config = dict(
    n_layer=26,
    d_model=128,
    n_head=2,
    n_kv_head=2,
    head_dim=64,
    d_mlp=512,
    vocab_size=8192,
    activation='tanh_gelu',
    norm='layernorm',
    norm_place='pre',
    norm_eps=1e-05,
    positions='learned',
    qk_norm=True,
    attn_scale=0.144,
    bias='all',
    tie_embeddings=True,
    parallel_block=False,
    extras=['capped logits'],
    init='normal',
    init_std_qkv=0.049,
    init_std_o=0.0068,
    init_std_up=0.049,
    init_std_down=0.0034,
    optimizer='soap_variant',
    lr=0.00629,
    beta1=0.95,
    beta2=0.99,
    weight_decay=0.038,
    lr_head=0.0204,
    grad_clip=2.0,
    warmup_steps=50,
    schedule='wsd',
    decay_fraction=0.7,
    decay_shape='linear',
    final_lr_fraction=0.1,
    batch_tokens=[32768, 65536, 98304],
    seq_len=512,
    doc_mask=True,
    train_tokens=218600000,
    steps=3607,
    dataset='wikipedia_en',
)
Each number is 128 + 32 x the weight over its row's rms, rounded and kept within 0 to 255. Layers, rows and columns count from 0. Numbers have three digits each. The size before them is the row's rms in percent of the matrix's.

# down: layer 8 MLP down (transposed), 512x128, rms 0.195, rows 262-314, columns 0-127
# up: layer 8 MLP up, 512x128, rms 0.223, rows 263-314, columns 0-127
down262 092:112140129103150167191146139111137076168181128127093137130101058122130108130130164109169136165073112118133150186122092088110093075139095062146120109113190163119109116000136049182090113156112127180143122171102106111117160121129151111119159157151110151113180179160141107117135178147121127081150117148123133141081081149138087105121118124084123097091080130157131148095106130117124147086098
up263 106:104123078195172150122113151112146189070127166065107131104122037152129129148096134133175124121184158175131048118156093090127152100118163189087155109168134147168085143123192143104133143152098124094100105158161121123069158147088132132107151100162122115064121162095100124138180138126121179114145153145159031143175099148138148115176110143157098132077117115164106119163121112147120102097132
down263 105:129148140084197095117148104135120163153093124089130147119109091137141178152114125125117135119119129162119133124116068166135086097124147077145157108103104131181143080116135138143165144115137110173099118179104093180102075097164136121119121128079138092139157172154157101131099128118060149118122113165169165153085166124166088116141085098144133100122100044177137255103157105098117096137134
up264 105:149098088111187148113121155070144194130116119106117077115073123157125103191083107120118159124086155199088130125129119134091082130091122154136102127128129109128200145139128120150084149075116160077128136151084146138108146146117185165147145094153053113137144100135102097150110085103074144102176183124072158130181175078138131084138155136104207069110123157149159166114095103171173134160110
down264 095:110125141117124064149115121179103106201115133114177126094078171147165126105109126153108111051118143152068104129130114117088106161134085123150217134110091122105199150199075125077156108138113135101134171054088160149140094101137121075125088098147155149116165160115136133089118132122161125101048195107131119153140128131149084160137102132191094184130083150130127116167086139163145154128140
up265 108:101132130104138133130108092107177150104135083148104106053165103142103110134179187143196152104118097073167094120152065110108144133087166183146178097113140106128130136146182116122113091169047156130176104120100125101134126181145189126122112158107102122115145153096095096157162118098100158100134126200058138129174131078085184162144167079089149088156114099135176098091122173139091137120144
down265 109:104132140082126171098129134048103039133103098124102154164138096128123160159104104134179089074113119122092105120144126087177122109092167084117173132098110110084149107139165178097150171092149076105170155125127130228137146139110163118145100122180135183125116127112143130120125116086114030148085109114121084096144150136142168112173105078113092156115136163171130059132116120163137129100066
up266 110:143185088121144126103118100122085136111151113141129159195135159095163101151155112168083106060110144106142085157126115145109208136170158134134143146094085066161141108176141138098185114076137152150132105150108159122090100129077170165132141140118149123089109141058103106152118134156129172140149108147141154232117127125189111083063135126197166108123048139108152081135123133128141115173075
down266 106:160077146136147133085127138158135136176141082156144059167128140067158127172112080207103189151177126113104113109104139161161134158107119065159116187150128142119121169181133131105108182162186168148151194126112156172117167151119120122112079124144091112141129118089200133148140105116093120112117141182108130177149115177149124220122175152171109133165142138119142162102140172158079172104123
up267 089:147149060182136073162086081097163148149105131178135200125153142091175060101148071151117164103108124117130153201151133134137146162147185185079185118107116164113146174142217119161093125115092172101088143121147105094103075210099133113151093168125102129133109138104104137088137147087125142082156142068163109158095084094118128153130123113115119124105128106133167128114132158112121106152081
down267 092:123099125165112111068126101092124119091150117120158118163164210169143149103051184163096117099125118140085133111103141148159154142182152139117142109145096144075133168146109135169120167160096116082107139105191136067067142113099122163170033151120101127090081103132138130092132173091096113109189129114096101158142130096098148139165130220140088114091100176154119119078097153100152109146099
up268 094:106109135048084134150115115113154209156129125129162181103079148074177172120110183093151159126147164126126109168125094110106097139148184117138084113094116117155121120115140134125179144091087142097174123169129121135115105154161124144067178150106121144166159091113146119119066129135144167194086134127137182146101106071149118179138072164164102196151121112096120157119066049156129109096083
down268 087:144140156120104043140163122164204088187133133106121117135132133138109172072165119171120119140128082141190136186105154151099149113121123175123126141137137106177157107019170144121133077112102128176118165109100133124161147130107112155144139126166170105130088151113164136115164121113154147156146093158158123064173173163147119113123128070139143114097085063113064042131113082087169109146123
up269 092:156134143092133205163130096058104165146153178133118166120139113159059140135117172155176163138119054160110138134183148153134109137155133138082100120155173189153154092156146142127120102114107127106121081101133105173141179170127061112112090126085119157162147167124172142151094078179112119134056100113095131141149135113191156125053087099152073143170111114103091111181108093155142153121159
down269 098:127127150145179173164145152085096165084181140118114098146154151121129124103059141156115122128175186072072115161154164150076108155106144094176067077159184155209141088156094146147109140085145178147141126153126152090157143097120134116131085121097158151113136111114085164122170116082102144098113139094133119097159064200140156169126142097111088064133142068101101138109128116119162094105072
up270 094:191193121061133097103154144130144178183124169122169140115129102133099163092124198136142130089137119101205167095129126169096113128100086103148144146131125147093172086107124077104150107145128170091114107168084135100114199101130102171170104114125113128107151082113064133159076082146156105162130165077176101146136104125156161131136167131134103124198113065095104124143197081123093109169143
down270 092:196118117150103142154093196149082093106092167112163173128131121130176141133102107102107166161156123122115117154085173148111115139131153137168148096112149151109119138000146172087091110132143072147144133077095133194134109138129133165129151092133127128151136119131115087133092126130136085097118127149083129098100144134106115097115152083205168168105181099115153144129075129136127099140110
up271 085:169107138092122192080129131124129133113144111124163153138153106130138127155158166087131109139152114121111107065146137078192145147104177060089243148110174123187153191093136091081090184123137105120112103177126133092078138141168093090118069138156075088160130150097114139193114134103097107175174113140104163155179134132145133146141188125154105147101122101139107083152125166088101096138139
down271 072:155114112104096185110127184072167103117143134151148143114080147146109130132194138102128163182098111133130137095112166151103169109156138104123178118129190139130103180077146108093085111105123111128095122132124076130102119124103169074101186057184107092097143106105118096101158150087115161191135035150091114119157178142178103118106134079150120138113121128130167166144111154048147207134155
up272 110:146151095127116079178077112088136159088106132089116151163127127139146089159119133077159103043120122132152104130190122149080153137145136138064069146154140097139093127137120109150145158115071164115082135111127112141059137116124084130182155106099181170120108172090080143083101144129157171125154126147119138157232106091143111042186165154096168185125102101147154101088129115144139137109110
down272 129:117159114068094105076130119108185112136096130141169118101143088162120148095124126111147126134101113172107060207151179106121076112124205068148135106140103122110130117178071135179133158176140141077134083065136122154081118123170134172138134144114099098079155147152124127134151109181140139080137206043107129141162139143134142126085148131119070149112137168158090193125159157115135070148144
up273 090:154157149098173184097057160080092158140134162147158177143120095062110143091144098187123095113045161146142120147160122186080101166122168165091114100184115108111143082204124138103120112108150157154112095164137125109153079125171158085123133158097064162176143127174152121148118109111153154113147126099101105165125183092130115108090116169141137088114092071162131129131193097090112138171122
down273 104:187097145128131096147158154159109086134153108139142087082123172106163077108085157116075120187168135121082125124147160150094176099181181141124107147156054104119117198135152176143144143154060177075130087102128117117145131098101136107168033114148133083108063173120130124167120166138123164192138114153177111089136185135136144133137138145089158110133175125095108180095085137135136141114096
up274 098:083107126095172189128057150093161098151134145147062123146143115096072178203117173133196100117134127169177101143157115152083128139092057141153103063091121121191146176143086083105123105076154126090092104174122154185072076091129096181137110134107171136146144109115126132142108161090171152083100122085138107137162133138160118177156129156123143129130126153141184119098111124147087126127143
down274 105:153085187108136124143132109131086093149124111119131051151126060159132112133160114141124102143144147106107102142135142124101153096114115132090111151149114151125116137172146159122069135141146088109117090151124157131084143114096124100113125140160134104118126114133106128099115091062120099197149191147085114221075089152114104091154112141096103049187166188137148022092175152111070155116194
up275 110:120158119109088181204122119134147144123096154146129080137126140121122181126088097110161100149163069216152163135139106125104094122129101130185065116129107106137160169118070110129172170112125087078123073162135131076122072127159095141167151115176142125120154036082121176188081144083129114122104135118109140109160124115170150150100132154173174093161086119127120211152130095123094110094111
down275 101:141113199172177122157121136089151171115139096121147107158161150142149148113163089168176103165207053163097134154132123088124133149101124105132106174146095109128140129063105076106160173125089105131171097201153161114124133089129138117135109086148143117120071054100102107152094188141105113122165081184169162154144131115155165097098138149098151081170167129165135083166075117100122087172140
up276 092:084057121138153119108157166132119138105120084119149138112106072144118130149120145117123103198186052137100152090114184126150163138170093123089103099147133127158103147142076119117105140151111094119102096165164192153110147169141079156177136109111123062094153113181168078117170070147087118104150106149116104159200114140202141107118107146121168109192145082175183112159097139164103085126151
down276 099:115117100124119170061130188094145110134091075137137090085117143144116113133109182169207133160099154131122110114178185136123128204154178122121076124167178121088080138045115148123113164134152106147077175124139118074094144107084127119077116112172143146079111110054114125107136123149165116114165128119137117181160100168118159176138144106122097177130157166127231117120113155140115121123139
up277 105:129144105155147062088135120087155085050097149116167132148162129106138162120144104134129097119152131123131150168098152134116089093130119065078124182149100134114111154146146101125058194180168156111190111077128104128115156102173133067196129157100135152137135092157122158127167096150071119067177170128131191151118085100149128123178074202085128127166161143099157112145117120141193120143112
down277 101:113121145119096094074074127116121100146086079097183164124128112139060123167091136089121099162148232134097132126154183163112122091111118095094154094119192156151127116160132096142068167115140108119088086182159176125103070102093091117139119151124108169069138111173142102097163125087129143130085134142151096129071149167195075104117144094168171153178134062138094130158120124153114118120123
up278 110:097133084124112118128166093120129102117149101183119138148155104112163157144085118191085057146104110134152115115072086106150130129200123155080134085104141091141123103152104143126092135113055153027158129124199057164137104131160119099101152082108158184188129073109145132068148135152097139132178164125134115140153094162126126129136134110115107084101077113167084139107137190092181138120102
down278 103:140127094089076115172094089126080117087159126141137128149110135115174135126120080095091106111192116099134133150128129104119159122131160115129125167119105158099168094148096168173156102099110099067154134117190058119123126117126104148118131092157170065194135133080183186137122176198156114115081104191082100116143099158135136063099113101153142120069069104167100151134130156178147110202110
up279 101:177089104084112118120116152116117136148135152209151108076155147152163174120121103096126165089068122084137157085175128155098087136153065152099121157098098117114083108159154135118121072107129131107154128116094116195127119100124160094155123154112144152116140093124146152132248128108144141099093215106106116196112152123127073180164118125083129117126148103191173144139172103143155100119066
down279 091:093096142062117134140110065172129107151140151198091151114120153117114089099138116103106131144129157142112183090189111148136132183114141112116154192164096170177133102133116119178172206135114190050106065178165150114121110123073145098184123124139166151158191139146083100158066092116111121130175083088128113085163125121178112121118107104174095081129177106114111134144143135122147101115137
up280 102:100090159090131158125138136163178138049102130166091155151127112146138172173132170157093100149163173159178102098144135097178118101099135156111092137160082140172071203120147113177135151149099118093139071138110168125082122169129136194077106066105164168156187141117137129140120165130103109148156120175139148183107102110111097161075066178162126140163105074123155078126134115106087126093142
down280 099:129108128144123131092111138116175077105143156134122132125132133134124117151172146124099099185075090182078126091187132137143051169173131079126135118170185088131104117223133152102160153156174091168123206157098143134140129143197166138131114122154139124149134117121114149154116108096163100149107139138134066105100093124107168133106179129107150167157059125079123151076096167194178182158161
up281 090:130151152090099107114155116169190159083184175161147148080086107116180173140173155157145121125103135144161166079142131170118094162078143139092104120128154127095124104127136156119114144078158159097154132103073159161073099113140107159092114145110111147151119144120134046164088173158083108113116104133107101141104074162190164094175071118142158056103086185154109118135155056125079104160123
down281 082:170143143151089112121197126172177109139084193162171149143092160160178110104065156062123093104137131107118096108121175094110107105133125127085158087137128107113075149188050133153143116137113134103103169070069164121078147073075068117109168135135096145173127121185107120139101170102149119083152110142114109145173120122114131186108165154136157113085095151140106156186131120118137124057134
up282 097:147145071136152131197139111099085165079132162150139182061083106047102136134161164122108111100125139091123134147108097098081098190128198146102149131150164117092137158093159111126135154100157078146115116118186151105121144116165138146110150130076139163109084104177159099123097075138057156101163125133144132117124153112106091118140156156127081100141093149135089183180217142159117157061116
down282 094:196123162051192101145076193111170100142130163065135111151132106078139125162110071082102130125134155147152124107110127116081138133113117142151057122144120152129146163030122153113119109169124088168103156071145095145126135104113118158104095141145121131114096154148130098147135138120138137153086119171077150114079103117113080130146135071070225165145114108159111163155126092079180137179128
up283 107:090168188101105129165140130183136177132145171115129172136124118096063109140123115091157134115062133134100104124106143168099096147103130165109116075178095161144214149098201139134099102132146145118109183078153131141110070193102143183169108119168149085115140115095140113133123117098100159117153171052078120153088096133151137082111163117144087157091150101159166198082074128139126138109142
down283 103:149066110092161141164138155134086094180152130117165101149110085135158113175114144166128148155123139100141153125117127145119138117209096153088109102183138110136160159106170156198091075163074125063149127105108122128183050154144127055144146141158075109177124122151104097086092143104151127123120171188150114137075083151206122143146149099165127152132106155123145193169083114146123129112180
up284 081:116164085112156123129159113082092102134100111100146130110127113153135103182181118083147108155161137185102092139175116081160208130098097096086142099109157127111150186121148085095138120125124134113134129132085187129063069093114091161136069110107058088103093116190122174106165111113113154097110150154097108104146185119088149193126169077155176109157114144158143063171108178111153116134090
down284 064:120128124145141112147152138117069142156142163156122171134165099199154078203154119174114170152113120168109102130180121143153149116176165156167159122186115102201124166125146112103081119133161123122080174116075131192104159149150165148177081127061153169199074134141118129113128112102147163124172143145120093092133105143174082172120159117117160173166146133116117074082131176189094115127145
up285 097:121160096106119149087155114141109118110119116142086093201161153123126107189074100178207174151103075192160175127111165176128191109152100140097146143118125119166098141148162132155116088064121135115144122092125098120135105125117142149043097158160063181160131084113107154135150115103125140077136109107158161154123079116085105154092102178121126179163136071118124082104106125076142186132163
down285 092:127126067189117204123123175109118156127152161094125072158112251038146098079092127118098135140076110136110161067126134155117086138103094084081160118105146114090104154122146143106164099141155171102113117114085157185146100076147127090096137065136081087099114135187148127146137128095124152156117116163130120132145093108118095120129095090101104155068142082113133102169107141102145157123114
up286 094:088137130072084135183152152086096113177104127102105166111086126109124148077123113140148042097107102133155124182135091111119142119109126221135156138170126074175088124141130133159152100153158134121084134106134152099133132159168106106114128116102152139058159178187141119105070181123113166107188127121135119158144134048056080086180156093110140133160077146102137147099141073117153145124097
down286 096:051124202119158093201099142125142141093088135106130122100129036087173091118131151121195146120133158091110130122121150148130115152133153124151142153215116076105089133220123102158129152154126187136110119145129118137134123146114121129144182112075189139110172159134149127128113065098120144168160125114152047150076087078120108117165160144131122080148117141147114080147156106167135184108119
up287 111:094196117140111122134122128113154141089169131094165111086153098141121121120122095159072176089123155147137124158161113141123087094174140143126123199094099147107132138138117102155194147118156143148108116073103110029135101131117147159072105143175175127124213100076124114140157047132118129096118149148156141130118105079115127112132086162164111038153107098128111107105179103142085209160166
down287 111:076112098136132177127074124186104110134159070086104134123129126099131101127150114161134105124139140118130078110154144124157141128118104135130081195106152150083175136186126120180149146079166130110078108088138107080123076045178131125153138102127180106094098146081113106134170147136117147144153110156165186053155087119132141134170080112133045080091126162121134185103169126157082191096103
up288 084:100116154063099166117095165111105132087167138126128068129110136108089167119085133148157111077168170166146155154193142152161203141119079106120136112133061163137073141147093079112041095097053156099145122145121119163156149096152079158102068198101141149127096129176142109129099034147111143133116114133171112160132116115096108152148111151151143141168100153126112157092158121170131089110131
down288 091:150111152165170125161108113141079151142119102098142065136150122160152110137060151164152107132123170144116119094129169070158153149181124166135126119100083078048147144134088160078132128132147146124167127134142142125145088074117135135124154114126119116135096125176162128119130103079111139168129092167173159174132142128121158089168096128147125075099149143096152255130127127132128079103179
up289 098:151175151075145158166091118080205156135164108127137125123115148085155056126174137109150074125114149183113129081154141163153117174144211156123139129161110157082149154082136120160124149120115173025088070126077092157110140113114104101081167119133119104127168129183142133200108135142145111105209173140171070138145145105158171115141141142168144114131168121103119100118143139092127118103128
down289 083:138143171063126039091116129165107107142083131108114142100088143091161115128112161179123173135134102138099146056167180089100109192075092132150130131103158147114144109091110114127121123091194125079139146155152101137185159094147104086142118113173101113106145072105165100163132144098144141123068162192124098127132174158090093093162150237150123098139091160146109130116149168125149112094100
up290 099:128121115131140121148083099145084140126075198147109134134144089131122089118146181117153088135112091110160136167119143106125127175146121120171190123039128190138117117118173096137164101114115147138132124171096120122140156168179141175124143095034128170165153099119091160141177087120176110075176095148099119165145111200116162134145105059131161113190109120140109111105150087135080121097043
down290 109:114132160154166175121131123169121034145102125137129140154134117157097099106102129135179107117122102143058148137136096107155083166139163078075144075068161134128105117118096078091119113120175095182125178122132110172150139093167128193120125125173157162159099117074148128145190103151139140092146107143168183162143107150113193103151092138188122086128201075105121112139161157162123167064108
up291 117:120126120064104107110170139122165131111157183148111142152143093163117134135085126085137192149054176145146146142153080153194074111141150161112161075133104170113148136128104080119118134210074152145090127135097118121095137106134155134142148139123195132098085184125144112149121185162080137093157063090147103125106108126110188080119087165120107126131181197163099154124081099094066151118108
down291 114:121087100155100158141121123161132168138136160133145120132195163103170145161150097090127108148111081129110085122100153093123134139066101150092129039162110155156114123128129113169053121129116156149123093088086078093203107114183163089176095094060091090106142119186136107158100075129131152118134078138126142117135152088144122136059153167092122143183143164155066129164164141078127173156094
up292 120:123189078091192143092103117086131129143132177085120077155133112129079143167156087128113114067123156075098056080125152130112126137155177146093149116187126111115116113121116134113162100116111152109062106150129167121073123140121127159148181143065147131169160091105142205132084105137130171128132220152139068142170120128106143076162141154132128152161115134126102135161113067112099085075077
down292 115:129144087130155118118140097142143200100109169099173116118088085166113161089177105179158135139078138069135132113095164142097142127147160154088157105097159107087126128190099148064186134174077172110129114109136158165127123114097138162195078087056170139093169091104099112073166150132121164111119169128122172159169111049145120076157143121112172129128159102126140119097170142109119084129178
up293 102:094130139111156053106120088136080132124123124101181129118135107175174074156150164152106140150093111149161116139094137088186096104156163131160155168081108087112060135085087119147118151120131114086190132159050070171099119137151138133099117125137146138083073142188217201164130124161156114174104111134120096148120122139115162069105152111111142119142146036118120159142117119127172114099149
down293 099:198137163071115105082110125092087134142107121095119116130118167124112155144154106194126108134115135129124138052154138166111145195133124082155150162167151085138151174101120160160108202138136146098171149124153118128137115178139164101151144152203074119117047167069174123121087134159172120188073151096117104087133160151159106100140099152109088122162156167133132184200125141141133104177142
up294 072:137130083134170151204129160116098199096091110098122146110187142115116103126111144170106102130126131160169116137141102121165162172082146191094121081176140089077149119094161125221113089126146150077103084174147106165166151161105127181062126169158111099127146123082105164115162107133133109092133137056082130168159166103219120081100103157127137099113131137124119122161114110117105095141091
down294 067:131147113105160109033136125082048169140110165132142110116137131123147118164120117089091108136148145123089083108126135156059137101135125111159130141086169182159095155137196177085174169146115119203112109109130116167099119136132138130086133113141140163081139122134123115136102150092135119165070134152098173173127123146085152086158156161118082117109145042133146229130188093159110157076131
up295 094:139088096134096104123093129085103142117201174128133107103140109145114187082088154161148148133170138120166126153143110114096138083183117122130127152129130118119176119136059106138136171123126145081140097127169113129144139153131111100172155126063081109113133191197157159176097128122055166109097121099184185147166089096050115140136143118187153051142095192158103162129115088145100142080156
down295 087:129126130143140124156138226133119110105136130065161143104136119096119129112131131162099174164133145104149108155122156131138095129100139114146130131111164182194084082000143116116077092116145129172166132145094148097105137111117174132141162196117122130141103105135117136093143164127110160099094085158125202103121122132164151121110156118108141150191130064101162108098127125135170119182135
up296 072:144117110131195128139164135117136201143111105099151152120078119197112190129131116085092083125164078103157092093148134068235110107084119074056115160117074121148125139129183153124101135113131121094081141136117166167118155165103090171113123095148122077161126095143146121063103144144130108195117149160138167080178121133134139173164124166134129157117122122085085102152088166094136109154152
down296 065:118113137082103125171186057109154095123102120155131157126128061138161131106161059132157151123157178159107124097115151128151107134123129122159151086126168146092075151208107096094104115182120075119111151105112142112168104081183105125150128111080126128137075160125106153110152106105130123132108105128116165152081092126081135114117138092165132131050147148059138012138104084081078080121118
up297 117:142179128119130130129080088094136124173122123170178108100085105114127114142164130106134119205162177126078098117146163112185120118091147168076100134150112105135131158117161114097148192151140105151116124164139079152128120128157163150149164114086076085130081196168137147120129098170127117132162137059177113075092081119140117211127169121154073074091181140124120098086099128091114110200173
down297 119:109153143170107171123097061064089136122109150123225131089154095111128098163134131147063138151121125155067173140132054171087179110107103134079157053117170137158037139134147137116094130123129106138099157117107188167147076143160160139170131160092087143146103159134144171115127120122126133163115124109131087102137086173096099084115123068090168077090124097154134136138093114116107146164120
up298 099:096132129126098161153127159153086138016147125144084138132160078167157167172135117123135065089138111138125162082171120134175123131087214108147137107163080100127166113129143078104116104117097143141136150110130181144126127135124107111114065177119158111106139135157102082126076152147096159125045148177147143149131123176138104084123062169170191130162114142062083141101173122130119091089130
down298 096:169162116175136106133128140190093111150125130111148071160134137181139121130071139170110087118169139166120114091140110108136104101167142109151153122118105085057107127240107137158096164150167126109125165116127204156122117086112131139144115149152172152165170140151160099142119159101131104183095148143137142162146146127089088076142137132135190094115107125141145252137080149156128075083168
up299 097:147096108142116102126153127147115150056115149152162124151148172049150109174144142155184166103134078126130121108085130104093094126126135134120101082152066156118161132164131123113092172159127139150173116134206169100136108201186082134080129158127158116089099147146078133137136105119098152123169137115110132129177135107062098026147134111131084183097067118068158168131145136130154194113119
down299 102:123142096111130081095097146124104120123125169131131147118141122128120109107166118071172116050106104167093143134161076105191146059119175082123122119144064139074170151179112095154130119111069131172154133171124136159110045114083126158130114168120121130116073091138122128057189140173130170112159120109095104119103122125087148141120125109098182059106164077156101108162126067067140086132153
up300 106:155145097093076158112049094071120136161124171113106101164122081089124184119137155143149168117093191126130159137076165129180168113115113147167166127146103095159142114110122145157095173187158142163087094191116068102060158116142133174100082132126055088170093106126122079167136180186142177143143125115122111109136128157116169072185114151107132119099137106145162121142113123139181116138091
down300 100:121117143146176121119118150169107104124154126110077065111082073091061094199119131137140161148163107107084126124112118122112135158123149149154121115166140145141083187170116151109117117135112177096086090140109149138193122162177136111151084150214146172158152158128168107192109170152170067102134089154193140113071179159156093161174085109150140158150115169128127062151114097149091105112130
up301 106:102139133145145165114047099078162145096118125158143091131117112213152161101134091064125081119141143155198130089120104121158082190121157104165118163102104133153175164099144110082111092154112148146120124152157121128106160111106144076118090139109116154168120074137107158133120093091141155114132164096106130145167151151180101082165126163116132133106156166177130114177127151018057059133115
down301 102:119128065079108137114127165084142091139136115126145115113074186114095098151177113148140123182108132159139109097148179109171097107152174115144142131154164152201097130156127153149125147129201188192080084180112143172146191074150154100051157112151120111120136121113120148157138096091147085096116079163109112061148141109156111163125162129204071126109141095112077136156078136124094122124153
up302 090:173087086152099118115107149115133092128119144153132158132128109149080121084117122110136112124152126164115107105104146138164076134093136141109150194135109147155167180136080136249143112140104134044138092135191139157070049156141132133168139089091162114092138130068103119114131126097125103107160170124159136163126138142125120101140068066083125164165156137196123110190115105203147086152120
down302 088:120159121133138179152087175135125174105131146138080080118148207164144137142096130107166062121112151129084074119165139144101144163160197136140124137136096136132128154045113111113130132124141097149154216126113129147143162160108172147107149107093128108101119127056131144157095095139126149191116111129100092076123140175150107104118138048088130151128113144079210169149120086140111081214115
up303 098:129088133064148161147154094109092137121080165164122106086121089144132142153107170145148121138126194078114122203083126125153058140113115138141104150158090156145105137172115137080155113156173123072129130122149155138162188091192120085132134101103083133153061127147177128119155146112130060107187187076155145137131108097092117166184114140103094102121117104144137153115171124104102204111050
down303 098:099131115115144162101177119090087087109090150109174111141160074145135102097173133095121125131118148134094141147121165109156167126114131091095088104085098147081080116126126155102080148082133154141091146138094157126131132108173090114153213067143069125168107165128160118081108180066163080087090127119082111096144118138122117208134123090111181141149122213135121189131108156165125047145107
up304 113:118122141069114142132095153138165110055130142115160145102144099107121166178166109168124180116103150127098090111162086122137119094162091128141164107111190149165120118170141102151161156148117183125107116115117146131106130131127143069080096167142139054192150133127108165046083127081163126099144129142148164156176120106112114132116118107069103092123062140098095128091155102185121211107032
down304 102:069165134107130122160122149103149067114112130115140101086152142154154085136137136172139128119145120078104098081171144154137093105101131107152217137140193170091085135144112144147153197149138091176142188122125106173116161138099125178108160147118120075143099089097128167122099143140126104090118089083095158067157144098161072150158146115122148065153064140066132192130108127078104173103068
up305 093:114142128129107154140145129060179131095061115093121119100144166124172142113089107123121105129119202156131137173142125100100179136103102134181136137118167128166108129114128082118164121115119018092110093143108086211094123094130115197109128123154145159087176131149087071175161134170166103111125157060116138146163109142116110195047164122158120132159090126102101098131113117170129180158115
down305 098:153113156107114086087095119151074146185181156121117070142112118150143141143144219113122086145107195119163075128105128173094167080173115204117099081143160129128191142153133192141133136158123174113086157085081116106157147093112115105187151139113117056091084087158084159114129130130076087157163130136161102091122112129101121109203077120116125102132135164119149180114100125109138147112138
up306 098:126143126186115132144090114097154136109079058129160145175114139172167123122106115146084159141106072131143124135146110105159114138098151163127187128117144167159111105109131110139124079215138157161116163174128157190105125131171224127178147125099135151081150171126151090117162079109146123134173084111135108143156179173104157103087131163135141093082085070129079072072145160178094120103078
down306 095:109134102121156164178078119096114123069088145083117086144132133131041110089129109144140156164108145107159183113172102131102159116083167096170115084129133131132044126115120099207105063152173129186104076167152140161116101119118171102115144149139155135145078073143102103135161178164138144150114107104135140116086096142115108088115112114127075113087128088101158137173095214136154168076153
up307 112:113132133086072152163191124140141152067185145169124127049073136119121102102164144126080149101157127074141146213149118152155069099120135084129190130140104146128123138141180096165137094118109075112120105131109184185132105117086130138137117171092165120121094090113089114132119150092094045122124171135100076098157108131135120147091190145168113066096144135115168135131122137102122093159058
down307 111:155112110194147141076157141088175107129085199082096070086082147144121151136150185097159100112190128141110118140176176076145134073137180114134139101125120102143171121189194106163150134105100102112099123142215082069086120116114158139115143123120060098070119148138149124078115154128175108092148120118128158105172146105114133105130109134103136122087157126146121119101144106065097053150121
up308 085:060079111117135094147092070122153143133205145119107059153139123112145065117191133113073177098099138081165148150083140130133137148159119187146106148129092151121100140156159129120067167114141106116095122141124127126128149133116126103075076185151122144119167129102162090153099147106133180113145119055133144134160087055183055080138147121093147153110105122122204138152131128194107156169117
down308 089:126078189092146155115134179130159116121141115066107148178131129108151067127162119092175108140106065149144142200147094114129094114133175110113138099195113133032123159162163112159129127065128145139143180145089109147092155087072113142126097110141111088115104056111125150145096147110143153115139100133085091099103111140140101090159148121170150133092136174173150231156161133092129092117088
up309 124:198178090149144146135155091074109154072113186147150119169110113111136110137174071110131083115139149125168132137173106092120147126133130125061090090098159125116105123118102148153120117123140137101136140119156101182094169153143057132093160169147143110072176114124076174172056127160062142067104103117146132083148124127097101096150150106193153147116147155026140141134127076091125175112131
down309 134:087108089173098167061178121110110082147117170150137143221174169172113132137148085143151171126134107127157120169122140109157057144143108098063155077133056134166139108190127104121117104092139183092203153099142161057085115113107131089132134098166136159151102110055145163123125100097141157079134121140095132142155100129088155154144156087123152145156099133160163129173156114112086136103122
up310 095:114116164079163143143073115129132120090151084125164142151123114094136110180134115156122122140154067236166152086163154121130067146062189196176200133088138152133173189115161134076128139087142105102140096111131120126114131149147094142135124173133070125113136095070180102140129119072061119090148138105109091171101158148148106127057083104154115123140138116168141149132145140162099110131097
down310 071:125130090041135155107127084144128092118141131119135097161108089196169076149119115137074095170168110139077152119194155101147124129161138155111178153178144121187076096148132104125175139102175097106117108107117117176141122120129168076118119123113091030065077131106150146138152103062110159101132115110091171184165116154169112096097134120145142076089111121143160129116201137092155133108109
up311 104:136154146102132153137156115094151141102143119123153124158126082115198075175130137088132163097102129091101109093143035105139132149116109125137109105088186177143171147133160112143143086171135102093122132125090131204122092115156095147140142120051107082109133136163094064160083167099109146127108083106177095129150137122082086116109187157129133126168100129188071093138051139037130120132103
down311 106:084115130148179119129091143141153092127135126150113138109174166158108078131159161067162157116122110125127160121179109121150103116172120149124164127160100174094073117172163126179138100152114028130121090138143117139092098172152129093142142136209135144183062136128133163096106142099177145135115107172087150110128128101137189133154085159062145147148112115146146196207080187176158131094102
up312 099:081115038105118109105105121100130174110131122108173074159131117131146182071126154097103098111148159108136082128161136084206126098104134154118073198161129128178141160127132162104133116187078144093149108125082148201122156074135103109143108173090166147127110127187099152101106144101110099159124182095115123169199171126113107146152161124152156163146135084141106073067149151085128156116157
down312 097:126174170132132093104104153092135138198131108067175130195138129128125121076147123105137157109132114101135156121083145099123122149105126111086103111087118140132104087024140147115119117115154089129153129180151095118129119091116165146136098129145131083103092136122115142124151106103119127158156055089101077129106137119096168143077176146156161184086105108123155255087117047146133143136135
up313 104:084045131118148126134099117159101200109098179123099128123153130172071102043153161106064113081091159144078149091145176144120121132076147176138083110126115158151182150086139091126102122163132166124152109189119158132160125108165118106125181123148088055158137117106157110183170133120076134161149200113092136125088188135092128119200138138171129127140144155124112126134126165099126084118139
down313 097:150137039167077123146101150147108042116093130181131126130183171154145046112139137094079132157149117130107181085146144130091168205110126135059087125104103093107069127110089146103180159118109133072117100101120158160164172139093136093129113102156112091099157156154101143171094115154140109124124122128165137116103126153111088125129159096149130120119178126143154177150077107080110135210097
up314 096:121171126077124158130124146161092131125153140082182122095121106142121138086139169120142150074100160152077141106138143102170182100165140097208125140135155099141082147103111090122149213142128172113034073128116071121148123110141159146115096147210156148134133112093110167111130074131170108125119139104131134169136102149127180135155089091092110101130111063178099139120030147176133153114094
down314 093:162119080149171095158133156088153150175106131135087148086186233120132145108113160153124075157120137108108159144097075072120135069112131112164113162081096173109174118079125164165138125147171152136166131143121129181111146149132096177151136116105117091145150088155167149152099216115117140117172157120107077129130134138108054106155133190107094109135160164114104169160216152131139133158143